Weights of a small GPT-style language model, trained from scratch on English Wikipedia: paired heads, a variant of Muon for these matrices.
Each number is 500 + 50 x the weight over its row's rms, rounded and kept within 0 to 999. Layers, rows and columns count from 0. Numbers have three digits each. The size before them is the row's rms in percent of the matrix's.

# layer 6 attention value, 256x256, rms 0.148, rows 86-127, columns 0-127
106:549511431482532517526505484523521524543534451432538462509496486442535565509438536505591569537465448453461500451543456513498565493512469474466572468498498517496548407483499490409512515485599547494460477525491522427409486461581562459420414562424515500500549569518460531565527559461500411460558537571544446460428552434541435488544469426511532488472586573432514495537463503543487509363521
097:468440421494488543581520425501567556550585478449497538511474507411491475531516401542520419585520562475477561484508515504592598475462491481490497515582402466517607472557507499552502492513471507522491535513401529373446512494506442487487528532521550483498506495535544436544479596493455554600474508412445479498440528524458428399462555637511452482535443513511524565444462509562517447552572
105:642488539510497483492496465510532471506538417541409496559538484514493649532513467522466565490425469570541575544468483542428553478484566462492533439530514572484525448570536473600504470511545479483387548490529481515480354451477477509463484579403580501590414510561442474487478451508481500575414381479543554452461589464541516500526595565538484433543516495510525526454513573549456521531419
095:561463552474443555516497549513474485545491406463586449481526560622506482453537514596655476501479417533664596504493571487562444592508555502470416368536541511510493448492459489554494500531415467479546560506567516457458508505598438554612481568553430493444492585473551523532452460500455464477531585542520503527507496496535517479568519554467396395482456495556507459385498533594493438526516
097:488457499519434559475514538618441435449433534443545514489523498513499393469567450568538531488549454462493587551538508474513572590510501519565548518478493509534418518422522550533583504555551500417439457453516473485503465458496464456513589436490427513552523438578549536465527506540515464502524481482560576484477446483578553418437498539587496489503488510435566434523539469448493500458580
100:538502455542474524447621562468514529537506524540472584521437438521538514522404498581442434415561567430495522426466556434466476566592487609560541539473527510509462543562582377472488459493516482572489484475479505483539474453598603494490525551516398563548459541556498557554465478535462519456552507517536487469494529536528524480482465534469604476575498496577518492599554618585452529535451
104:520585527517449501551504541539535535536484508468484373514431522551484517580475502477511505530587499489419509596394476517454623481584464471508557595510471567516483485439450613527409523524564471431498454458446494556605541470492403428487536520529434524448490449411508489496469512501498453493572438535548511467497542520599505491555476450602470487506474531496460517442481463593483472500521
108:529512527470438585482519449562558525556418456427502524565525382532560463457504489531450520494556599463501518457542468460529482444427438470398509500547569452587481456471498526491507484503504555500478459416551441564555493517537549584436464500472478509475430575452506515492428619439472531537467478497552512487461477456471492453398539442458469552520512485418459563508470459446468600578407
103:476464494524499477499563458575556418507473416482538507475539480552489552527493477550604530581486492503542429384556551518506612528424421558476513517514479488467584552573505492530411517493494499408413527535489511413451445396527565444510493591532567546480531509455548503537589528541465510537534432507551509518560522477479578550455502546500492602465575468556537557452474552584469561497480
098:406511485512436464558502486529467542508486469554528369524572510362478512460458452497504487415498387398541503417570512468439489487464549404488533492482504460384481493523455491466439460551498500489516495480482532507526472483490511482493448490477498555621479466595535468525484493526477513445482440521545541451509504497533645439442561527476471620572528473522579546533399496531432446592388
102:448455557470495563437530477589434598441559527554516554543465509458530517529436529488588534430486461571445481424554525522499509511560587532486421531427457558496511573450415547555433456491572640515494568516494432482554537537527508471426435529559561529501493602491487513416494508568609548589494531419537511513425535465448517517480527504563512532461458536511495566567498497417543427510491
097:486509501556454629371452513522473442473405508448480389561445471466450385407442479477440459417441464563509555525491452461546511558476486470465502507520508384512450543562490512528574528511505569421471522534476534502534486496509540563555577562516478478483385471451515405491526536529509497499440575485552542449623507502499433452493568506483491407633452463534399508486403542422544519423486
106:447491514571541499608579524570522525417431612479404579562513513461577473475573503405549543558521508441567515578451503489425499523551516453479447464573419465489478448578443512427529469385515458404569531459488528436500415465586450514501444479528530462510492516570538484526519530556435506498538529521442508495505448544424455437458633500429509521488496451477522514506578551495516449535506
096:543453486426474471517433520504469524483522454550433423463567447457539567500533419464496447432444486529507442431546479527595499495494440461493502498418473489428499566507479514506597480477421435474464472605495553529496540601470541534413444440548574439436588520557530569515495568517535484436547491503443510570491495564513543486466517444461545546416552559576511532418623513440485458588582
097:540494477512527496436441484510548506469501518617530387537555509546491533416503444550516564491521508457503447457537512486524595482487467556478500533472508509498488433410552510514415418517492529525448496480566500583463499569447506446485582569457532475486540412461543502507533384571417493469538531607490539509493516501528483563548504587565535559474533547531463557569476489500449498462570
102:525500471435472512633527545494406450499527478520425426534436441431501479546465538542541427568530476446447456517562644525542533509520538459436548496474516577523453502500531535464482457504622561490533436545419546521435503614447490438528464379522531455434516494505384488456443580463451565557489528459506456427478467451499474448506429507587579445535475504521595536510465566600559487436460
101:568481482555554561462458589474513536517428458561534552492491398553508451511480431486445464501487471439432441462547479486420461460500442508612483506478526526516493484489518551487427507545486551610378562572496532546659514446443389465496501476568494511461460572426522577542507548513511520493476433456517520460540533481483458484537470449562545524454484498406500483525640532509601511500525
098:491490510510479470480503474452458489442440457534542563501469517480472573503550575462447530483567519502450460488458544523471490495466502532478465559439550430477528443567506541462517553591479560469487474438529541527504632470497584483538536571592476498506486390424561415474555452435390541611507582414472469478433498466547506468500522518489484452536500491469499559515485403499512466513498
102:491507506445471517410539425455504526553452528535508549590573521514544468533515547556455430538490465631499562446558531537587563474523481487543518521458511590593450572495473599510384528528497527474475397472397518537435556558549451572577503509486514417505456476544553492546529439550432379474457513431448438610413487542416439534597485448525543553574429468434509496490535520462517454496513
103:531624473449549475463562499433438484544414552586507459533584388489569503618449421508611497550481532517564513533459508452465506526604446472484447519487515419477462516545505467498480458476555437521523544478495516473467454469530411419492502474566479516483561472541510517426440553474489521533552435586453456460431532464500552579613498513476493535428425501513486523482446513445452510458476
104:579560516468496465456527492508569504472436548367461455554467554427535537510534456595483428483417555566462482435488501467486440535520518496520426377531476536439507471424490389457481515455502512500547551499437544467521489552457454382495429506450466544516520496458452457511452467505497479510476441482491482520505491638399470460412534481615470523512479524469531441511484468467468567448451
103:485456554524494494467429541513528477438520608496470463522508485422514502479618468472473479448467483506482530587496457497567464461454466535482471529505527585468451509440547561506561480475555475567564514572570446461469419430476496584473555576556464528559508397569467467477577529499503505526426525458497480493418487526470513561549456575500554526444528624528456493545482585480517515463424
096:479570529476546452529384533554463528441528586512460457493412535483542583489580552469432503565466523518487385476485492530600520459430453471466454426443506413474519441478517591546578545569524443509505571460567492489582495461526473520579501487407502523474635444507635390534460442529578496554522512426489497482489487567527414532582506450489479443495531474499508474502505477427401530543497
103:489486432511480496532528477533428507467535519451509480562597528502469474500468460485492541518565430523486441453546579417499471486493493595453570561384543469457506452451450456476450453562477462463396538484464485542469546524496510509588523473497504451510522488547488550450505567475523607593369518492479460470503498486498546409466462463469432473582536473420566423462458468527559495513551
108:577470454486419440498467481481406500496546522449504537501511492408455472469501589531552427530548501625488487493469535461434598509545493488484485520519531497399523511464543489653512528556480540415418448442472484496461455500486430547483550481492592415560552609567515455497455511472443471499583551473554397436510439622487476462571500518452532517456474490403528478488510456504502458565511
102:483445567600432491554440490524546545583429552571530431549479489569429447504507502485543477495422492478446480556417471501405480548480534458403536466494513585416563503491485569536425502428499672484448524577511528475486468507524525491499441467608516509545554534571450527403458510507476441504504498502494527519513596587510506469422398380504577459512520566514547538430403517444459485478478
101:515384468557505458418509444560540602438492506458543535371517546504490542450479453488467529562445569454570510571580431462476634466556608534416455566459488502621520530492570505554521477514483522563523446454470478570479480481505448511434474545480586527526452481522539541539540527491626604514477537407479470509518479517533503462522508457496560440532527449551555433520534592548498487553584
101:478503440440484532485573462501498520516480566415508511502462567506429527437523490605548482427551450495560563561492480527457497557439360484486516454486490540458463460504428460433502452462495508490473397480464458562481489497527528502334445502561555470471464505434455530481464459442449423439506432486480525514584531598431603558519475533498509436508508553535586453548549510517508595354467
104:452573495542575641507510557614526560501498468529455517514499491641513534443498504591504512521433593539485461549475573489482495447606501484389437412493583526534489590486536488477489473414467527439497475508547529500491403505504464502497490494537507484536494505637473429489563589416557522556571562479460429492485527487437448490401533538552498559533471442442542527477475494541428540380506
106:447525513442452553443466468547506433501474493468497529518494496511498441428604470457547563588496545468565436476503497594470525416558621371516386449537509574448496491465480511453498420438650491462522485532469519566486565522440529497548470421484574408440486555462543635523410509432534459487467510537505473453437447467562549533447390496534386529546532445473519472478480535477485508439532
098:559508465509497431529533522428595487495478530490549514492482526532513509603451498465513359571510476548498531542486485398462579420520502584499597474435526546546489484441538441470530460639503450436479483391530485456542486394452514540528524473567501507528504575611473465508412541455517457452509518506567478535489576572526538484478623504543471478501449513620568440544506580492515481462572
107:511470504486601518540440530605446535468471396523450584492567527552622482524429495532457540547442488435599495571595443496457532517472453528515445395520555428466506433459501418491439414540545535455534518579511579529512516535399511484490527509482541497500522504565535571545418525493475503493542517450503442503478484562477535513474468449479440547431502456607570505521417486547402475584521
112:516385426453405544548468478454497433472570429506558582528510441391488515483549485515519453453455450587500523477521478486453483441484546432584472512430586613538493547463468478602597542544450526408466411537568567472552471510585520438449482620410528483444503535448446547544471559460471475330435526544449544500529517547555504515488556539586506493456475525475550509472480480495546545489507
100:461543530474444559531515526530501591540579483476478521528520579466423507496432552555521478545464516402588518436496509469494531526514405530614550489535593526445567520534529534555503539497448467484533471477574515560446451407472486529567521486549481468400484498439568557666493573594484471440525516561495517538540640425484463547496485530491569428458445583468533514489477458468509525470405
096:429488515600408513473488546521519582496462594459509575464449400404473634524521510500489511468442468505520484496410470507448508494528479485524512542487469521444510497453450521468435471582583602413494539543497578503528512515529480520462514511498463499556516602471529489558464543540552496506492530559438463498513515464552524478428486492423528594502477474475477472463494506507515493399442
103:530487497442532502520522444497610428497486431585471533556531592496526500517510489523465484496542526561542498566528492451550527471418458514544440450460539522432559466514483551590564507422482568512480457459453463470535557496457573432515459481519489514519503576465507583544422421514470485489470544532501491491465603423465430498560465479478553592480502387441462442551545551486637379520513
100:477465538442571495558464510459538562512444526495441547523478455515472606391534465519572501547489506635555441433479432522482570418623502575462502494409541525519477506426563527431554525476542532550467530482483498547538474570481478577406507557486511507463457520591517483465459529554524431509489443530549479522556512477444468582419480542499460483557375511549476500437402442539491511433585
101:466503518514507515553379419590487425504516525483564447553433456556590481508576521460514439568499550501523437522400372510509445566585580429481498501580531588487485533531576598503509476475516460475508457468453554452484498510504373422421564426544410442522544469517568518521481470537471494443517475416571467489432531540481441468552472540477483475544494456535506500533473484566529544610559
104:563490513515434468455518487565474480489447546446417563518478466486519484376507554401494453474512517515508489627389498423558515569479480452490505451467503480533547478470589553455555525398573529440412537536451511558474451503543448511569443494493533545535544390544525400493514494473399435429534577504598532620569474496487443539471488425509498553444567478506488527573497448465468508527531
103:484532551428516449485476568565501428529462447508509433417438598600503442539505467505464480465402534516509446522521552518485522515489507399453440386521484527419397493549548505506431488554434427626483404540496494465500435459499501544531474422615563480497506435514560535486521530554466474451463482432585540558507531397514556540507515535497505448532454457510437555509508527506516604474522
094:466515572506479471519523565458515432507516524542514548537389562511425512549514574477495473495411499510586511531544504454503542547380454478474466550511496521396513546464594574500486422520539570524601398484538460448476437626501514536545514456565394488428424585587524481500481447495524544551481476516471450545445510519474524524458488489481591446391471469494480462555444554515440531466472
103:530496502519504511456492488557574435554537462506431553475510529467444453467524454488527440549507618439542501538556485510503526532612531477509434496557606468490566543519464439489519461632494386477509585490447459435537504499593471530516450477456464536510548476417447503447445532564440555503514515455388468523437498538464586532473533443415587568581450534459441527480507458561533433552413
# layer 6 attention output (transposed), 256x256, rms 0.137, rows 86-127, columns 0-127
109:476543447514523432524465534418475487480494591505608530529546493522430491551533503459525490427517422622480488428451612485469477506490589499542557491594515601404439552505514501507508586542445506594468517445463526426483488434510443461571525545553560575438526548465530559450481554489581592554488526464533507401487501479464596497440457503560459579510484458477493443470610547476505551532505
098:508582549505523510542473502550448457512572510501430533476544489576488405501433519555541519446512457499507391635491578510473444477423471478419473490572498498457502492488493503467455440490543591455541538518527527431436526529628479558522497422501462469514474482472511483453510503518567442600522520571557489468476499508525512566538412404434477552458598462396526454570483480485529495479512
109:495434540521498467458494544529436437501572565513473515503437443444444466486476557527441490446475534553436398452547431445425507531408531593513577382520558544444435527493547468422412478499542521481567474507497556505435564531418587517481482460481532486440480447479578595527410554557541574432599529457561420473677479518494505484535502509552454491451530452554471487504499520528508516504552
099:505525314551495505499480524490536532484535521484592476524506511520528465501531463386500494410520547558455529510420444488484483503475504531478444563547602469574518490481556560469514534463499518465463449484472486493507495563500513539552494547414525418651546568562478534650540485505507497477526521536499571492539540520415480497500509499549498412525476483492550550526449471451482436516583
099:459511534453490486581482443439481575572539469489538553591585438529460506505548620446523566547399523640476443436429527433535467573484515571533512487437499496429491568534508571453494485469432501527550437565453499462508547537584520482479486483440535565412504472442472549547509531452448527529442471536466432485549552508422486546469512495441495507484507546498456528437503510409516565442484
099:433568486518542513543507491529523374458523529555506498645507423426504458484530511494442520524479450524492429458524489455440580396438472477470436599440489507495425504423469518474484517487542545402563532532576485415490468525542475549431538442520509444443484527458467454375528532475487435495490453502483573456533455450495388479481444473471440538473453509480500486490500483425454524437537
096:503508446516515511424479544546524389524560470612547551434470428465544558363646514591500521479496533581519507457467540463468567460482500479485442496505533517467537444544448457499559417516479449438450471565437458489454533517506442467540563528585541527480447531593470451510444504467516461539401551421451509454495530401480606516459511535479558513468575461532564507558504604512542548462488
106:465492467419506444514497563506441544497504525557466519454447465487511519510500534470478434533533525569396461481482414481470357541546486476470556557497450577476437528582445498529474536434520553472521546577444497504473551520480514416446418456556492521488576580502507550456542468446475395493499393498453471570516514577376528542486531530421466529555552519532470435518495543524396433344545
101:515510574534494519481517514488518424610582550403521546544463495490506558536482409477407505390527551459456406616553628523448450555549476589525548515523464469538535567487473495532602472470519474481504491554468541479440509529440493546485480461594448539593557499446509592469375540574551545479507513503491545534494498483405496533527421480489481512512435531560465557457544393547470559539440
099:463489426530453576468470527485461578554470464398555631528530442492551452458505467532553497556412524474468491508486501510469454487465489465454541462591578606589524445602507477482542435492507483515511453540441507460505568475508587461500610504554449528518566532532539474432517519501447509601476472514436494583457448501459498495535421447553505514591496450561445447520503515548445535447540
100:493546440486515462481526485468589391476448474570533427527519571596486463472497462462534476510457519522458550461508516390504446472579411463416470481450469569489479500542488499560563528479518508468417451429439588512335536471491427598464534472469546435432460527491534504551604462475501474514559530457475575452487525524398497508548483524372384411507521432494529440460570495521376543422506
098:548491508541532440503505465592478419508564509509534580588538433527450505544400562454547464545465467556492450452474508532414514535445512516518538446501330407469445563426510463533471582469505452556505402529508517585455523478542575489504456472521503478535543503535510502526495406538512529391519448474577502458518572435561505528425455585468562476508422531442473548446482520511490483428459
107:485492473488523512563460578546472519531490473531558401472433516574499522541353538496549547451598519562441494492461479482500444448478431471452434453450491490522505642480461542475409538553483450569451417563508449570541486440442516500526534526506537499397521458351404399480467394580551478539538495495532451517520475546490474594529443462571425409550508548465578496507449548483475529437533
101:504471589551541493485460490530517520441490580487612487539428438468471494484470545521508544476492412507508552456483479524471400486541565410464498457545474494479546540559535502551511498436538546488493477495516553580498407487447379534532507524419509417490492470480470412493551575553429459520464579520457446465531364547434481519502412473474515526493501478535445515585488512529608459415536
093:521509524457537616505471584531539445568579455361502469449533539479485577476494530462519509512526553562527610419486506511551571473502445636468572532457474504602552543503450458494488545508500511391486485466420542537513409428472576422451492499501453496545447518493480561434525536380549515519553498380421475491510470548590426482527560459474520532485526429500518528443537558463448569546438
104:445479499486495525432541569543453551517444487488514490625584496502440495449488473510504468552497526416563509428461425530384439459492514488511530533481498467448491593430467523461511557573497497460471527444593462489519475447484498467511465392422559493490435482446589528487494513443619452508405614431528497458505528475437521457555456509493544604560522538489477606507467543426482514415468
098:457491522431526478528472411476531603429536509542547475483462538466565486479503579541420439504417515444578464507437485529487523508503586517466471478477426517515487510604443502565639421454541452417365421434484512576530522455459454521468385499383524517512494448512499508534577464404511542530515433540473531476439511543517604440438530536477498475492552491516599489501429519424490456547478
100:500526394411531478476397474547542486558491532570462435492472447558437455431500523484493496512503404533436566469590539461517465519486523480482523498554445529553484458487445461525476457507550425494552449493476439543486559563453448458517447492452520454536495585563396454544459465451533527539485500498521442478497489543449548545526475451498427527548500502513443485516452492571535401509519
098:536495500482456542504425501501456532460516535561495460408531480515470545465565553494471471449519407454411516525468453420551604528491498494469459527498435441482469480533470479462541575467523521528543445557602538442517416461467574465428496472424528523525476502550421415454479457490511535396538471602516441490463503469495596459467508551494544454563417524444425485519572514502425566497592
102:535499514458555431517537479537570486528531561490464560396541519347503472506505520457457449451568496500481422488548487425464531469472472534606490365511501492537500526532507507466550483519407494500436546535372490470618486518488492521486444531534589454527431458413524419449499566586470456472511553541513442436507418546487490550513513578566546561527484476409558466446441483495453472413531
104:531482567421476535465523496529442460452517468565424561554464487395470503374557591451409556545583515493482465619502458620499561530453475541538509544431495504516466516527469531539461498558513410498462501529534437471481510515613503516429440577511510543513481470580545530587425447633427546456577497497475562465448499519415590576515529451453556380522535503616444466484570446506555476510542
102:535509588406541445444511452579400512551525465455481473504430502491469477517481504553478536542463540457562511465507472508496394468507537571497579428461465478488548590626573443517421497486572578514460529531440517578552530446529434437549538403479522492551438551441544511524540554432427492411544471581427522505560571434560491426457428583498499474543586502459435438511519416525476528467544
100:565416490471437545466490548561572419514465473617551484442521445592526451511523472470560481500567556460558588427481568544516521536510434460533509524525530484548510510473476468537517489459469387564500504409474384542500495463469564503486490487465534537434423470496402549541459455575510568460475406535428421515603514481477462520539485610563509563507497439558423454470488509482486482519505
107:548425448560503555507519518576468489570470395521498512543485482522396509492520463547504529577472528506487601486499378572463494596456492546466531427561485475518544519604535554497494507475514441508622567465469613513454546498464513448444495472524528503478524531472504455597577441483473405537563547481505528498503543525487492459549469527532560553429580505570374556486471496456557558446379
109:400510476475543567532411441448497420471483521565537476516538428470539456471485493508487561439475575495514550450504470543571511535523498424574524482502437445608483578449452561367535504506493469427514483473548477572503434469435436414588456470556519506487445439552509505459437395517569509467530543468373498427477436371458462503500492476463542557512472581489522510476496513528575510501406
099:483555479490481468481483522502449509414498569453530466489427470452542534480501558457513546463463449470499451500459566521430459553425447512413526433502474513484458559547591508515569560453518381416493414492440450485429560369484431593495452493501512490478445437515489464502452596462529517591505429531508488537447533394424480593514539550563571461543452485462500439464531577563469526454504
100:446513537440504619564490457435519494468506497504406503607491580496585524543435554574534545464510450517547497488482476499474464517550464491496564540488473461411469437555481404465485476489479461467561478425547487488490585574531537511601576446436571508505548486488460471450500412478429492484537402559511551574583446575527533580481544472602416467521449468457533586493445386425518460595474
102:549455505534579481472434608542462493511580514423535511559446540530528474540413472434564545455454491539494446504465525434416528434585594551517484481522441442557394621523587489518493529457428574419502444480572487401468540554535598530508467491520501466518523465454456563560520574506467505381432588466455536503426531553460473519386538463519576591546479553546397460537529520524443514519498
104:508590475486486547499444565472538502558508537548545476484452581459567541530410480478509504473514527468458444526508406431586432509502433573506521499492410581441555552494497517529511604567539528517514515487376499544552509582535515516459591497486541525439469526441430531476471445414567420553528425485425517450519478482519558597518485472530461499483504428552533451454506514456556440485435
105:495565510537484537591532465545496530475490423525545576479519609394520397561444519424541447505550535542473542552487508501450497549568519471506604537535489513442520520449594469482492518562441421448501477536477538449548440444583507502483529547510499524412529586474458485541463502465485486487442600419495499598528424490489521532595636468520460458396485535442487513544370517540439625572503
103:528479579548502533456496442405513504569587424507557487547557484451532542462530484564479586453382548486462502483452559562502555452537559508509487518545484500466482433507490591449471467467527570496482539568490520532503501556557463420478533574489473544483547422491508537467566434497526543556502479485572544413570364534541487474550469541492596446505517527483501523599506454475487481423490
106:506455534460508451515539574440489492499497499459520476486563473536526442454402503466513527488487571451475507608487574470582459471474465472541505521520501548490496496536478517507547593489495548471534420583478459387490494525531533548495505567485576419494552447419593484514499506553480593616502599620491504522578468574429373513543449512490433515500472505519570567426479531451542563574518
113:600520462455484541469482466516447527489404469387487472513550448556453525557536435424531437545530496462451460418445545537547496473448579560458503530513445517467524541518592493468464477475514586453532511538457517553485514508535388518506446520518389397558511411599463474461562449605507540564495437404441640481436465504523624451452558467529516488590513482467498543511477466460598492441501
101:557476402469442542508445429408405496461436574524564541499478443625521423435537518519461471533519480603424506526358437449490509539475544507476463542591437530603450502477532427535457483559512493491574554500349525501467490538417448504511516435424518573586461405527474494485578436562495496530520497505457548438450472469489453461437587440508461478531549527571492598484548525558445437342519
099:440509481516538494393565536511502472478448570517509517539490439541482460472458460381499507470565404554498516580475524375506495525489551507513518461541486611523397555465482535532512447498467453496482507528444457635465607491425469416551483558489456454528460497524546526531451442467535483573514514437459469549432492432501484475535389515498430537464613512458418517519565464457532559524540
106:468485456486515509576524587585455418585437536455512596422462551455450515447494468459453407501469544486395593376436489610500540594482565442448474516541486482538469583472543533438413488481595578517540502436514466529450485563468439458518483457474520512573460441547525480492488447561439539547566485572546583524524494504420586612466533406478525495517515407523576475452548487565489552557504
106:494504503495464514556439599536568468502452457518557559498511565500525439537472525479493494439495546452427530574403433436510548518570498481384608410413446497506534511476464530514511502469480521578516526521505556533471463537448521536601503542457580582472487533499497610483459641519500504480455512484414546541457434512474511455629471527439509491513591495483577551556448560477522464535452
100:565470480499475478544565599500492533583432554531536561605465559481453519508542518474480543467485558509544472454391434485556535541435470480507461401477505466435532469525495489544540485513456445544523505542591521537488438510647479494535520528455569631439473471507542440446551469424612428529491483465539400449485508471571579495485563474549432446534523530442447588507495570502566554491492
103:531459496567529541572557513394516528535494528569491489558472487486593612505450580553473599449477518492424524482621542493551564425479518469504461533432528453537540537444494464528461492474560512528500437485574486494505457544445525434489528515490465501559533603517481505451451637462613495533528406464488460533468461516458523496458482589440543487497476479507493584416550552566497451407551
106:489481438461579436517531492472582573481535571551476553507577469490457562632538537510460568500591516387493463445454486449563455619490506480485598557472601410549486557490542557499405499505462507502622545589508536474491529507538589589434498530467598559506411422468482471567512584516512556448458530505434485543536541517446447558457558453534490447484472476480492528577565457533471503516444
101:464507453461456542520538473430433522509575467509500548475534465489532429555463455460459617536496514367447580533441513576452508443513533445540518461502543459473526556601531499524476511465499465461457523514415372544517497364493491461565468483438509518551537473451527556486466570540487471414522544551417509533517548602534533497500540506435492433564443396570600595495569456542468484529500
106:475547533370534504550588447483561477500479540491551500570542514391578562531477474518472496452532511518492520516534550453493513471493431426453500523406422466472435518587565633508471570496612455449471547514518458538553526492546559523469558453453500467589505460524501460414422444511488438457453434501496557525542479573491518498543476491549519534489451455507573605528492566592510447510527
# layer 6 attention query, 256x256, rms 0.131, rows 128-140, columns 0-127
066:538558468456539522428573522538477472442493487556463463498404541493486503543565453558533460480434409523439560523437474530561535502394564469358579535462460475403479587534535473470427572468513485471574467443447623517464504459550472483372493414543500600488523448462492540538428449451552519486510447530451503468558514454498548417400459490487537527576548508428537557499473470475507537539536
067:577476630550523555431521585582501416506417498502529491447554491636408521419525532471493563449480470488461532584602534565503516485487488406463487551480480483550492496426453416442449527469583423418449482512566562438567481490511507438479387512492465449486493437562514562525444539489484495551448532493505525577511544515516565494404532494449489467541491416510432569505505509487513525492520
079:566483504559461547511415524435527495493495481504476483499406468504546387525517541479493473489531550563547503484519502504504528444375559562429506517563565443481489455466619418512470444578549595480524516457435587463565455463459494541509574461548482490460523468551497452467546572452465505454514469425472471572366590530555445450485504506460503533529432503508477457477467425462469507575552
069:539520400489593428534536489370419556480451547554534508577486472430438496481570566459443537538493468464468511422456518448459578552482500472576512535441522420471505522565508466498459477523565500493456545434498553562524482524505459463447453520493394579411501481557557485409524568500491564494546442479459488522507479544533544503376457491546521473430473568541517431546436542415515521562533
081:474483584453510495537480443416592471530495543632456492472530436485449502482492558341418610501415460552525488485524474471568468559453551452411513352467558481480584518520516514543499466489490465546495443501486518496506586429453573515503512533608547476534475596467450467442505473501581466511494526480426513417487508575517549518394540517500459513486509420481486524473490557441592546475558
089:546542579481532572499512482580329471528438494565486508404479521544462449463519469512491485512528535546508603604533501586516565545522546479456489544482530539465451555487381508532482454552434519512620564516403446555492585489493478541550429483534411522526557464507537467469502554447413617448579495457596517525499523561475495472399547492550406513559445430471525574444438531544498579426469
104:518491526416511471477512560585472501443563351472466484527441590542465494538488499544554474468504476528486540508526510561518530527533506421492509526534428480501438479425457455479510469599570514516503469468460549458536523611466530542584512554399498617552505450541417546530479480473460562578584534480585557535492553421484534510515464551439464400510465526507526542484498471586399492432505
090:419486432486548424479433522575599581516545528491403486468512497517503550461373497514559462560497483513522449556525552442539544461401453490426429477514518463577577518429540453471456556497463523450524436531506475457567498478562502499532510538615530482553494532613420436516447436495560448553495483564470583579594452535554528463627453522481526595493532569518477470447577487406507362523481
089:587495574478519465576542548508429464436436548546508489533579520496464540528494419491528425502549539467540521474536567484523556548508454551501578513469478564498430534408485515435518560498487501474530520552494466524518522540548432591463445454465441581532595376580543582536505478464494530495644475495534541481383523525551467522374534483496518490435540515441488567471470508570464481446483
106:508627642443505496583397406515478611609460626363498618528441453444466486502512425493482499438558456551574541526538521504600517444476544466499492379571574459424477610466538542518528537489503411419499521549419472603467561485483507475447492497473522502501535461517481420453448586571491475475470611516458517409478450527573529484416423496483525549504494494421499427503562486472527498567505
115:533377446532459511415497539482535448493519457547490390529553529537539598421515595514513514497385440434508583419550463538463594475546507443489480535495480480584521424523527516476556481473566531529513548476523453447543452571478571468500479551481568527544543536539492595495492523482554529433504522450528495601440564537486457468536616515447472389452566584502324533567470400573482450453507
112:628565560451558523544480446504407554551481521461471562548464508496453451592412411382509414470509489507481532543479422437488472466530466567552468449487445506416439476440464493541451539459506496461498512543482528565395530486462535510500503355430480499424498464375596475483479534501466563570601467518571526418491460522581475508524462438476497557547485520563535505452525490459500549548442
108:558532450486367469368453517593569470507641539553535532542452570504473456592582482487445508565472584558517422525536499453459491523508331460535575399537551507523439542478443597471605536515442502542539570477438512571518450591543535510487514510444522528457485465529539482519472454505532531567521485501500523407577537442571453560582437476591434445492474404494572490492485481616453528443480
# layer 6 attention key, 256x256, rms 0.122, rows 128-139, columns 0-127
065:533403574555503427481487444411568575527510449563577563497448587416617547501575456489527515481561511531467383562478488415370514465605466554516474494538490502517536428473487593552530414476415548584494528560544460557521494511500554567575561579472481435473523560458551574466417507507458575428541502485547479565448462425435487514522439537465510483594476450492522499539476473541482549567521
060:537540431549483547488512509399498542601525519517483525594554571416489569524430551487506512650500589470490482466510498416533500538465458417481535509537449492535437549463569420461458429598554431520529447433498596388460540478508571479446563514430488461555552508484483501584503461489473465464572483504461475535435491428529412499524568563486546548461499522590546555487505422465520531500506
070:477519417445499557498548500533568633505476531540508442499541528459531456450486550538473463608542578518545488540514510451455368519471507477466443589415510446491475435511409480461512519495500504496515481521496518438427380486540473482434397441514483509532502521513522517494577480548507457506436553426486518455518484430500540510441537506453548522461510482526575501527503516508521641559390
067:457505543538472384483525551548481370501593547499474506581514546520539467410452466464491436565586511545426439536542459535539530401445486441639539558420556440470589475490513532464467515406487552445503523446506547506430474527432483436494548496522500502579573544436499561538455472485519500457566499462537494547533484467443461540470521415549432462501475528476551495536485591467506481461473
069:589532439399584429457463491577424533427386606565498488511499515638554450523525512460388470431572485538520494456441493571496527479588526488538531542497538528560454480437495439558513450462408600497466463566477442491475484553517505583542528478532551604529483517519504566509620521532443527487465497484474527476562511538439506503522431613543476442446486589518521371521525545488504500425445
073:480530437447470518391513492491536484516631471472528560543540584484597496620482430527476482479582564547519475545553477495409571547545383471573421562493555511553545365543508577529559503431446546489493493528479538527515444418550532483509535531541495553547523538580470535571502500436498539416563429471521456522508518540464488579430501446473464570556401555446570516484453497490523416428526
079:428516635581471438486530489465492449505574437567448550545504507521553513517440524495493562480547520466470488519497441455420488433532469473596478579538570526478545524517532556480493535501444456473497491428552539624450464464421544486536571523439451459537450463505441524580382440539488513414559514546441456524485414477566521460461447487432496476589462528462537503550468551491541556515568
077:506449539617487486436463540479431453440500563583481464466528452491535442529452424434496596502532449462527456554582488590511549439552602473518474545513478491546516530512530479450549535567496526503515560466529650461466461531382517520526540590492489429526608494503502507467462450610508536456563560574482539516528535408453445542493512462475469446523492483364504549539479518565522549458552
071:562589469487519523328477418514459550625520428493580546540549515528546575536486540492490502504526578467539496450480453484481530597552490435527499533473480442519508511600569539491438566526423552531369505505580456520482447510511498483446502441531518584447526515428489475604433503485483526523529442427516464486508513537456445572477601519559551463467412489538469471551460505468519510435419
088:456489424424582480532454479556450564620471452425489461436489566469548544504576481573488464593495558490433504500636567481587491470425557571412455426558443466486513419482465414528416453595498526572492525538523485416516407473493469403432506472466449539495543566437606529452649452468477439483505494483519482468473530527503533582480512469525492522496496493560406448511602575492480467502428
093:463518582505358437451443475431501500456503460472527542531565459516585488513523403518563483491529545430550490489499465480371535540505393456625501586391600447551577513553517492539549539466502484557510469395596503553429534387490556534480439564540539469448458508410536564464434514537554554527483544532488504554483391573547392507507551517502571561537495526491582560464449491519570506519503
107:464545437457605480602484492493434626560530505438526465527535412453535590471573503537532468562335508572425506521531516517566472509470513556518434378538420521504512382524488461532463535511476533534529526589477464435489450484495480472477460481463473467495402534555489464390583536436501527509446480451500502448466500518503504606507468477483519531461474432491406424460588533504424521500466